config.toml
d_model = 128
head_dim = 32
norm_place = "pre"
positions = "rope"
attn_scale = 0.177
parallel_block = false
init_std_qkv = 0.0594
init_std_up = 0.0594
beta1 = 0.95
lr_head = 0.00785
decay_fraction = 0.8
seq_len = 1024
z_loss = 0.0001
Each number is 500 + 25 x the weight over its row's rms, rounded and kept within 0 to 999. Layers, rows and columns count from 0. Numbers have three digits each. The size before them is the row's rms in percent of the matrix's.

# o: layer 8 attention output (transposed), 128x128, rms 0.312, rows 65-84, columns 0-63
# v: layer 8 attention value, 128x128, rms 0.139, rows 66-85, columns 0-63
o65 099:459546474530511502525492484463485522528511523498490531482480461484476524470435479525483557519464505450511484503470489501489531516490480515504445484492491487489555539471465477507494487513479512
v66 098:536517519513472498498530495474509491475486491467462545482472520487534500509494504519494524518506498506494538564537508514502474478474506498514515511464511490502469487496459488548493510534516525
o66 106:480496495509517492526475499505532495483513489513478507517511528503462474467506508463544512503479493529508469454484493476528485501509495549501482486520514563441515493509574473521480509506498464
v67 092:478496515501478502458494523520557508512503464478520492499476546493495470503516450506495471544462503477497476504516508479532498466537474509488471540475487481495481514466488511517500485513491506
o67 100:566525497480560505557545511471517555470512508459538510473520473501535526521479478516468541512499523536471476550485479500492488483468515516497509466494438519504507493530515519519527485503506454
v68 092:483491459547502461484498496483512505491477478513487518539513497502497501516489530503515477466467468489540466485510487481486460500476504508459477491466506519526497499494475476514525512482511468
o68 104:509513490482461501462484524505480517490487500499468498487511506467519491489508502451449508549491496468478497534513519491551537476496488489488532462469508455493507508534463501441544479509520490
v69 090:484483519527519515489480461492463492504466425474519500494537524492525532493498509470491468454472496482478491471517490476485553525507505522463472478525488487452535551524489514538526561505470476
o69 106:517475481459500470500501483502496554509509504486535467512489499492509481482524527488490540538512545512502486524487514499534549465526483475517508516474518409513510498472492487520507476526545515
v70 080:538528500546480479473482507499431536495490482478535500505507532515470479434481488464507499512479526532471514473518527494563518500432484520445532501503491532521528475467470499524535478491484490
o70 101:497444517511469510432530526534528518478517540508445478492484479470485476510508529494524510496521486476469489505482484450491517548483510448498507512464483505476497492518513519463458478475475510
v71 091:526511483481548508501478484495459489529506484505489488498505502492487509497488475500488498493474517471551492505479476524476492468502501533513566483492519468501518551548529530494456524461521522
o71 100:503490543491469487527515531543520514484533502442497536505502508540502507527491484502505484506488509506506533524503481451487474493496464490490457500480496473490454493495439471519531456534537472
v72 089:514495517480511519484501516494475453514503498497500467523472491516503543511522489459529472529505486522488500462517477510506481548493504482461538541524511510492487541515529517513525543480505477
o72 105:477458506488460494475516512495507515482505527503471528475520492479482502467530503537502535470514536540536503484488515473460508445522508497541485509504460474522475498489514490518504474497484505
v73 092:504477483539527472477505508499485497477463512483525495498533497515543534521546495517518531471521547526510511533519506509494523468458521515504471493551482488536508503501487543501500493432501492
o73 104:493473492467497510517462488495479475538515525499507528465510457509499461521534530490468512503503474448518525509493476457507477513504529490520514496474526505481490508502446412524493529560509512
v74 090:551485500493475474491504454479536460466485464517488484493542485454431474471501521519496492545533477526482494503512517489495520521485508549541497477491509502453517502490469496520506478519527522
o74 109:494496493470547478518472472475498500492506506514480504487464472535562535516457505525434506499485488539483498486505521474497491519509508478506472557460531540541500533482517511494500541503524473
v75 095:527471513517475507565548446492504486504516507505502505511504517476503505492525508479515480506537501527478512501488525507446508438497459483483499490463487498509509496463469503483506463478511530
o75 108:451513491481510505480491525543571514517484473526517538507516484536466505465448502546473544493452496484492519484491502543527495546507517463506491494526493543509449492490519484503504526532527480
v76 101:481459538454507496505484548511512483489469521521512466551525480489520487481510479468525523475516517490495485492519534514491516511492502499526496464531484517483458499467464517548515526529491538
o76 114:485514460512488491505499502501482509471524481478529543459482478497494511520461504538486537524502512549515493498497486474530529509514483462500507509456488498514517525543534439484434496493517485
v77 094:476523501497540508471517564499454483531526525454488505452505500512505499514532484520518481509496541485508512512502476544492507459465496495468521508527505473453548477536510473513509482501504490
o77 106:457475485510463497543513490511523464478513552443528498528475544451527557499485507490518520530544491503569532471526491504539492468539538497498485506492503470507505503491489493524524506520527484
v78 102:500520488536551489475512548498494529537490550498511523520459489501540542479497465443503501505487523497486531519484486508474495500497524475436515547484483477491508495491510457546511500472515560
o78 102:481494525455456524532544503495486465452509445470534503480508510490461506515538503525468508496491508468466505503495442472487507487545492530489504503499598503488471498527501482499489484452497488
v79 087:496510528511469519493486446493468506503522496539501490541514433503500478506475537488454485502505470493535477477553497529502489465519538457477508496493517497479510498473525518500469534517499488
o79 098:531524474477477494500517508495487494478474469508539495513484516528528528470457508524541474496470494446500483537484482461513506524483465504521485500466484518564523510503505486493562512481432526
v80 100:473503497505562508528480494472498470487514515494492529464559513512502521502516507451533506524506533504489530500557521536559492478508505516515522488508470475465507502466533500519511453475480489
o80 107:493500501523489482498495500518521536497511548524494456502490511469515489521561517503507532482529437482505469485492480494496504515506504465479506488544577538538491521512466546497492535511488463
v81 084:508468504483502504510506538520476518448513516492480500544535528487514541428496483519480499494484480492512532488512476480516454543488487541501531494524506541500505506479533515479501477517511461
o81 100:487497433491468526535487495533495460502526460507507506451508480444481501534517497481500517527519509475491459490521540504476546532491517483491485501502439457522492470524488510482496532481482490
v82 097:527506522507475564489488481479500478536452540502501479496522525471514545524477500504529510502505555510503482542551497529471497560525488487480511509501522505493496517477464536486469560504513499
o82 112:495485502461462455540496510521473508509508498518492510546509517516518493469475516500449462504492464523481485471525505455477475470516516484537511560509461514525502471559517471533520464525463499
v83 091:518539467476497474498513466511491526556518488446533506553506513505460470507531516507567465482538480470511507494549453466461487449521477516482485488535488534530500515483518508502497510497523534
o83 101:536452534514500464510540504505457537473478507535483528488531525514541494499467505512480541498470528521506529469469476528500520489488513494519489505535532526494498450521482513472484506496489496
v84 086:479523496477469529473503479502479506487472484485533511532511515507535521501493532495475537522537497503457486505563520517503495520486506495518493452511478509462447509491473502502491500520526498
o84 099:519453551477522481543495493492511495504508466488480496502487509454484486462501512484528495464503548520519502520499498487513460478517505507491537546498475466529534512552469524503492489498500492
v85 086:494536514562549489503495480518506509518480505508465481470514493505542471512487509535545476511444498496468503499511535533499524550467538531481489471475513515502495511512514484550519520533493500